{"head_dim": 128, "activation": "squared_relu", "rope_fraction": 0.5, "parallel_block": true, "init": "uniform", "init_std_up": 0.0229, "beta1": 0.95, "warmup_steps": 351, "final_lr_fraction": 0.0}
Each number is 200 + 40 x the weight over its row's rms, rounded and kept within 0 to 999. Layers, rows and columns count from 0. The size before them is the row's rms in percent of the matrix's.

# down: layer 2 MLP down (transposed), 1024x256, rms 0.0799, rows 998-1023, columns 64-127
# up: layer 2 MLP up, 1024x256, rms 0.091, rows 999-1023, columns 64-127
down998,101,194,175,220,216,135,151,195,221,147,165,188,205,186,170,205,200,176,256,253,192,162,166,169,311,116,242,164,227,207,172,187,200,202,186,174,192,205,292,202,208,226,164,220,214,189,160,116,233,212,116,215,205,259,232,113,172,193,216,211,150,198,237,301,186
up999,105,271,241,245,268,223,141,224,166,247,186,136,144,226,187,180,218,246,185,173,162,204,243,88,159,205,154,239,141,359,188,203,205,237,206,196,214,256,205,210,241,223,140,156,204,214,176,222,151,195,197,195,230,192,259,209,178,193,237,193,233,212,196,231,179
down999,112,199,221,285,222,194,150,177,143,148,196,238,294,187,205,279,197,181,285,211,167,186,219,157,188,143,172,209,216,250,148,202,136,212,221,238,204,250,156,162,237,299,199,238,237,183,176,140,186,191,195,205,178,230,137,191,238,167,212,206,161,177,240,160,209
up1000,090,196,184,238,234,235,103,226,162,295,168,190,238,157,243,157,224,252,194,288,201,167,211,227,257,202,206,137,100,234,221,121,198,192,187,122,221,158,151,228,116,233,165,198,172,257,181,295,241,202,270,224,220,201,197,269,199,130,263,255,213,148,208,210,236
down1000,088,217,212,203,146,143,264,189,162,161,183,177,209,210,244,204,218,230,162,230,274,238,199,222,263,246,178,164,271,159,177,194,206,187,266,221,306,179,233,276,187,242,240,229,227,223,169,148,222,189,156,196,186,235,270,164,159,249,260,198,181,270,193,180,209
up1001,089,196,152,212,217,106,160,182,196,285,177,280,187,219,160,233,284,184,266,137,194,196,221,222,170,217,133,145,145,196,205,137,226,244,224,229,225,237,173,149,183,111,143,235,202,172,181,199,170,283,93,281,219,182,231,240,214,200,186,224,149,183,257,246,142
down1001,099,205,246,207,221,230,231,248,226,184,247,190,200,198,151,185,222,232,198,145,271,194,115,229,234,196,215,176,243,216,166,193,133,215,259,157,149,204,187,205,158,154,202,71,230,210,220,254,227,158,229,155,218,218,216,210,202,267,237,223,245,197,262,122,242
up1002,102,211,170,179,228,188,241,276,207,216,203,203,141,214,171,228,258,244,121,176,154,186,226,199,157,215,176,137,218,196,208,187,183,196,148,184,93,239,226,236,197,224,257,248,230,208,146,296,173,232,201,180,139,157,194,208,171,232,151,149,152,176,228,169,245
down1002,105,205,242,166,266,194,208,161,220,169,160,229,238,188,229,162,139,198,184,209,161,242,172,194,150,160,220,307,290,252,255,156,226,189,215,218,126,231,103,105,155,184,251,212,183,202,197,206,241,187,215,301,193,274,212,156,236,125,157,223,209,217,186,257,137
up1003,105,119,220,213,141,227,210,203,225,230,131,232,160,189,147,196,249,272,157,171,163,192,209,177,238,239,238,166,193,231,173,177,216,165,222,257,195,210,173,187,194,203,186,187,268,179,238,157,161,312,253,139,177,204,181,239,246,224,186,251,193,154,268,274,218
down1003,102,235,207,166,244,222,156,259,235,226,258,171,237,238,219,105,203,173,265,187,172,147,222,213,90,183,225,216,220,234,265,223,228,214,136,252,221,144,176,146,222,203,266,181,208,271,173,276,153,187,257,228,226,165,81,216,256,205,143,140,144,253,230,209,150
up1004,096,166,109,192,179,203,178,200,215,178,148,171,169,223,208,178,300,216,233,212,199,170,156,200,198,175,224,90,151,226,245,201,227,219,211,250,201,251,185,138,155,225,219,149,190,146,226,223,187,191,164,262,177,165,311,200,76,161,271,223,208,259,172,221,275
down1004,100,273,219,147,204,201,219,206,153,243,187,155,212,164,164,194,197,211,145,258,199,192,234,238,238,223,171,237,253,208,220,225,218,251,224,194,115,263,181,231,229,189,163,249,243,272,241,236,217,155,261,220,195,248,194,252,211,201,182,236,153,216,235,286,189
up1005,106,246,173,207,238,189,264,271,152,205,211,203,114,209,222,150,328,309,174,231,191,163,231,122,188,221,186,211,155,244,230,181,242,206,256,195,199,164,164,170,173,236,208,150,155,165,154,278,180,241,177,215,225,196,249,186,214,191,186,129,196,198,207,223,240
down1005,112,171,235,134,221,204,173,132,232,170,123,170,193,191,170,240,148,118,188,264,174,220,187,210,145,208,225,85,233,182,315,246,193,239,170,172,216,205,156,243,215,284,169,180,207,190,217,128,155,196,199,222,167,191,237,210,145,233,180,221,119,210,209,232,299
up1006,102,119,267,168,235,213,151,160,194,189,203,154,149,248,184,223,269,170,164,240,233,175,183,136,171,218,201,194,225,218,263,175,147,165,226,210,140,184,158,208,248,187,226,211,178,225,159,182,209,255,204,329,221,223,254,212,169,216,200,198,135,197,226,212,207
down1006,100,226,172,199,146,184,267,185,224,196,102,226,173,159,176,146,217,193,179,183,208,191,211,303,226,211,252,223,220,189,159,237,240,225,182,225,221,180,182,144,201,206,184,166,191,145,227,222,162,174,225,111,183,176,212,260,191,188,238,191,272,179,219,223,175
up1007,094,215,223,115,219,201,190,256,231,242,232,181,139,240,166,229,226,192,256,173,185,222,276,139,175,207,124,181,209,198,224,144,187,223,142,244,276,229,176,108,217,265,268,247,196,251,248,218,248,213,149,152,222,152,278,252,151,157,176,170,256,156,214,127,150
down1007,094,230,205,242,201,196,213,218,187,224,178,219,208,241,215,239,226,231,207,193,198,184,191,159,236,267,129,202,193,195,198,134,210,153,115,247,209,215,144,159,186,126,202,269,206,259,190,221,172,138,234,161,256,238,212,189,198,194,233,257,214,190,144,228,141
up1008,098,129,256,233,195,150,200,214,204,198,209,236,178,171,250,246,207,192,182,217,210,216,279,144,161,240,267,173,238,210,271,291,131,274,217,202,177,223,162,170,218,164,195,157,255,108,175,245,229,203,154,207,166,208,223,215,223,217,226,157,208,240,187,121,234
down1008,098,241,156,265,212,155,205,255,108,109,191,164,231,245,150,218,218,146,190,242,199,227,238,218,170,234,159,251,220,201,113,217,190,170,195,162,200,180,246,263,233,259,245,246,114,170,256,163,165,142,208,106,212,205,248,200,186,167,207,174,144,239,201,220,188
up1009,097,240,222,196,134,198,334,236,201,194,172,176,150,241,238,201,280,133,204,230,174,199,167,230,215,149,160,184,155,183,182,178,192,278,225,268,258,202,203,169,185,123,173,98,267,224,228,237,207,205,178,191,223,242,204,268,132,225,221,180,213,233,235,196,142
down1009,100,229,214,226,229,159,164,206,229,204,156,169,221,189,169,238,170,297,248,184,222,285,201,264,209,252,163,168,210,157,174,88,230,201,257,124,255,191,96,222,133,261,184,247,211,134,197,198,199,161,208,219,190,209,203,220,263,104,151,209,216,148,171,229,240
up1010,098,150,206,180,209,218,197,216,207,189,97,207,160,231,151,141,184,208,170,250,191,205,174,211,220,150,117,197,209,205,207,325,229,178,218,295,199,249,222,239,248,244,268,159,264,157,246,209,292,159,180,193,192,117,231,210,206,213,196,251,197,155,195,224,229
down1010,094,175,199,209,257,161,245,279,229,184,157,253,232,199,191,168,243,203,203,218,158,221,262,210,199,236,215,252,199,254,195,160,147,201,239,152,105,192,179,196,266,266,184,247,192,185,96,181,217,212,146,179,206,186,213,237,298,203,190,188,146,147,181,138,152
up1011,113,229,160,214,241,220,223,201,119,216,101,125,239,251,185,162,241,193,211,140,265,158,261,175,194,223,222,211,181,197,269,229,300,186,234,270,146,177,207,208,201,197,141,202,212,144,214,225,188,269,199,271,209,161,175,180,154,141,204,124,138,181,224,211,183
down1011,117,279,280,220,135,153,228,126,225,271,187,188,159,139,293,146,236,228,233,222,212,242,239,173,219,207,144,188,209,185,244,117,227,269,230,167,166,260,203,162,180,185,199,154,222,286,140,226,179,227,261,134,197,202,160,218,147,192,223,185,233,217,176,147,212
up1012,100,216,160,182,206,224,213,180,195,166,267,263,179,254,133,225,278,235,170,233,206,126,173,232,193,299,282,160,172,212,208,233,172,189,204,298,150,240,208,195,230,190,219,202,187,198,240,256,155,198,190,228,173,147,273,202,190,140,175,198,181,186,147,218,196
down1012,089,258,193,250,185,224,166,220,232,263,200,229,190,179,280,235,187,153,189,221,221,258,305,160,192,218,154,235,195,188,276,126,259,198,225,150,160,186,252,237,247,222,164,151,184,191,165,187,274,179,247,193,150,241,210,191,152,181,278,172,203,199,239,188,168
up1013,094,195,145,189,176,161,143,221,178,248,185,188,135,198,167,175,225,226,153,146,159,160,210,165,240,229,216,153,141,256,271,187,180,187,221,218,322,221,164,182,180,222,151,204,144,197,231,252,212,253,149,262,189,147,254,226,161,138,201,201,166,149,174,225,273
down1013,095,143,194,205,130,240,191,210,209,173,175,207,187,169,253,170,217,230,236,165,214,139,218,216,216,248,204,180,170,177,196,180,182,210,176,202,253,259,246,181,169,208,228,148,147,239,191,298,188,100,143,193,97,242,209,193,209,224,241,220,252,256,151,155,230
up1014,092,172,141,190,219,214,313,145,197,209,113,142,165,251,115,135,239,251,216,192,152,132,183,189,240,218,169,125,199,194,189,181,256,196,225,178,217,272,172,144,173,157,169,108,174,209,225,217,258,201,192,201,124,200,253,145,208,134,201,216,126,181,247,227,233
down1014,097,238,209,130,160,161,84,194,198,205,217,216,231,229,134,242,157,255,232,147,214,246,186,184,197,264,164,264,211,182,282,222,144,133,192,178,180,151,164,221,237,238,186,194,240,177,207,218,218,246,164,245,228,196,175,209,237,204,262,255,240,184,181,241,175
up1015,102,203,133,220,256,211,222,268,166,241,175,215,212,221,265,186,201,161,156,269,270,253,175,212,270,152,241,218,193,210,270,144,180,237,277,182,188,256,153,143,132,200,211,224,203,127,186,221,193,217,167,238,194,194,164,137,239,176,200,259,205,186,166,159,159
down1015,106,250,207,165,189,235,257,144,157,226,218,125,133,236,175,202,210,185,231,276,267,211,234,223,116,254,197,230,143,203,149,186,124,204,271,291,204,133,181,243,239,166,228,257,231,170,158,164,149,197,117,251,153,259,237,239,172,222,189,181,215,285,185,176,246
up1016,086,132,202,179,253,248,160,193,191,236,105,222,181,230,188,178,256,123,230,274,233,202,293,216,187,197,117,142,153,159,204,248,228,220,276,207,140,174,169,169,147,238,202,189,266,213,230,205,194,214,166,269,208,218,284,186,195,268,163,258,222,271,177,128,277
down1016,083,243,223,246,186,160,206,198,191,141,209,196,182,223,190,218,229,224,191,304,232,191,168,152,190,272,173,186,196,169,188,152,225,144,147,198,249,196,180,179,236,196,206,143,191,253,190,237,185,246,134,258,160,156,98,203,226,186,136,158,190,121,178,208,198
up1017,117,195,210,158,191,203,167,160,199,220,234,178,166,264,199,234,213,240,175,243,213,173,270,124,215,207,168,177,150,310,188,144,203,170,213,203,187,178,104,230,173,113,202,265,173,202,194,173,221,174,163,177,139,180,211,213,208,172,243,231,207,157,257,179,207
down1017,118,155,249,224,296,249,164,178,205,163,163,261,257,231,188,109,218,148,155,240,230,170,215,179,192,193,205,102,210,256,196,226,189,195,203,192,162,184,203,186,201,214,194,319,233,191,238,211,197,178,264,178,239,195,293,255,106,250,238,139,153,253,134,270,206
up1018,091,253,141,140,257,138,243,175,187,313,152,228,166,192,230,157,164,237,216,235,218,175,263,201,191,259,246,230,145,185,215,273,187,243,241,211,183,246,200,222,196,126,111,189,187,195,164,257,152,219,126,227,239,187,240,212,222,213,190,178,188,222,249,149,250
down1018,096,199,198,276,185,153,220,153,222,255,166,174,223,167,156,244,199,197,139,176,317,200,150,215,146,153,213,214,203,209,222,171,161,215,203,150,195,153,197,221,186,177,184,185,222,180,143,175,272,183,187,272,160,179,157,218,191,237,235,186,243,210,185,245,239
up1019,085,216,213,190,243,242,258,238,240,254,234,212,214,169,237,240,245,260,224,154,243,164,292,201,176,242,184,190,160,162,239,211,237,186,258,248,152,162,161,168,242,151,196,162,237,136,174,197,141,257,189,189,202,222,282,227,162,267,146,313,223,223,236,205,227
down1019,092,249,140,258,176,173,204,177,170,191,223,268,192,218,145,211,217,203,179,131,251,196,199,188,191,226,126,240,218,254,181,129,190,224,162,183,164,269,200,168,162,210,182,214,156,204,195,188,247,161,229,168,264,183,207,251,233,245,195,210,186,218,266,244,170
up1020,093,255,201,159,265,229,100,211,186,233,174,258,233,188,197,168,219,240,206,195,190,224,137,213,144,258,157,209,133,206,146,240,210,178,191,210,208,228,176,178,249,155,197,189,246,196,174,222,210,237,181,222,165,200,293,223,209,236,124,181,224,283,205,205,243
down1020,093,137,178,206,265,191,182,175,232,171,164,175,161,205,240,296,203,181,203,253,268,270,214,188,233,181,256,178,168,213,293,218,228,254,183,180,253,146,231,204,128,168,166,198,229,218,130,213,156,223,174,172,208,165,250,187,180,155,304,128,230,220,185,312,199
up1021,098,186,212,173,244,279,270,250,190,226,201,212,177,226,166,187,225,244,193,213,139,149,208,207,193,253,239,213,169,208,212,196,205,217,116,206,239,121,178,208,220,209,178,215,285,185,108,195,198,280,144,180,147,179,211,174,180,185,244,259,192,248,292,224,98
down1021,096,217,165,148,136,222,176,229,177,212,246,225,231,153,205,172,196,234,192,160,255,262,171,290,216,108,202,160,171,276,122,218,143,127,232,158,187,224,124,201,202,172,180,238,218,266,208,206,250,240,176,264,271,258,183,128,197,219,170,175,225,192,197,230,119
up1022,095,232,220,191,214,227,182,311,159,286,183,237,209,191,143,193,245,130,139,184,257,169,126,210,212,125,180,136,192,201,237,216,210,200,208,217,236,211,230,163,173,159,213,171,249,166,277,184,207,157,201,218,188,196,252,194,152,154,193,143,163,204,280,213,200
down1022,092,187,244,199,158,142,241,205,173,241,221,187,246,179,211,254,182,159,227,181,201,258,220,148,246,234,159,169,219,239,170,194,134,154,246,212,151,246,127,193,274,302,151,188,195,157,182,188,207,221,196,157,155,219,195,176,158,278,195,251,192,211,179,228,250
up1023,093,153,180,234,217,167,200,175,173,214,275,172,185,204,118,172,161,229,59,205,240,214,254,182,133,220,307,230,183,188,180,242,222,180,186,203,189,278,145,152,215,212,247,216,191,241,191,211,195,130,230,225,214,149,214,266,198,273,200,162,199,253,170,229,245
down1023,090,249,248,162,209,193,221,234,194,195,198,164,177,166,189,215,246,236,225,269,168,171,199,113,252,204,140,157,199,187,210,167,184,264,209,242,249,138,171,174,126,215,152,207,232,112,176,291,251,220,173,225,183,235,221,223,193,184,189,183,160,171,210,104,117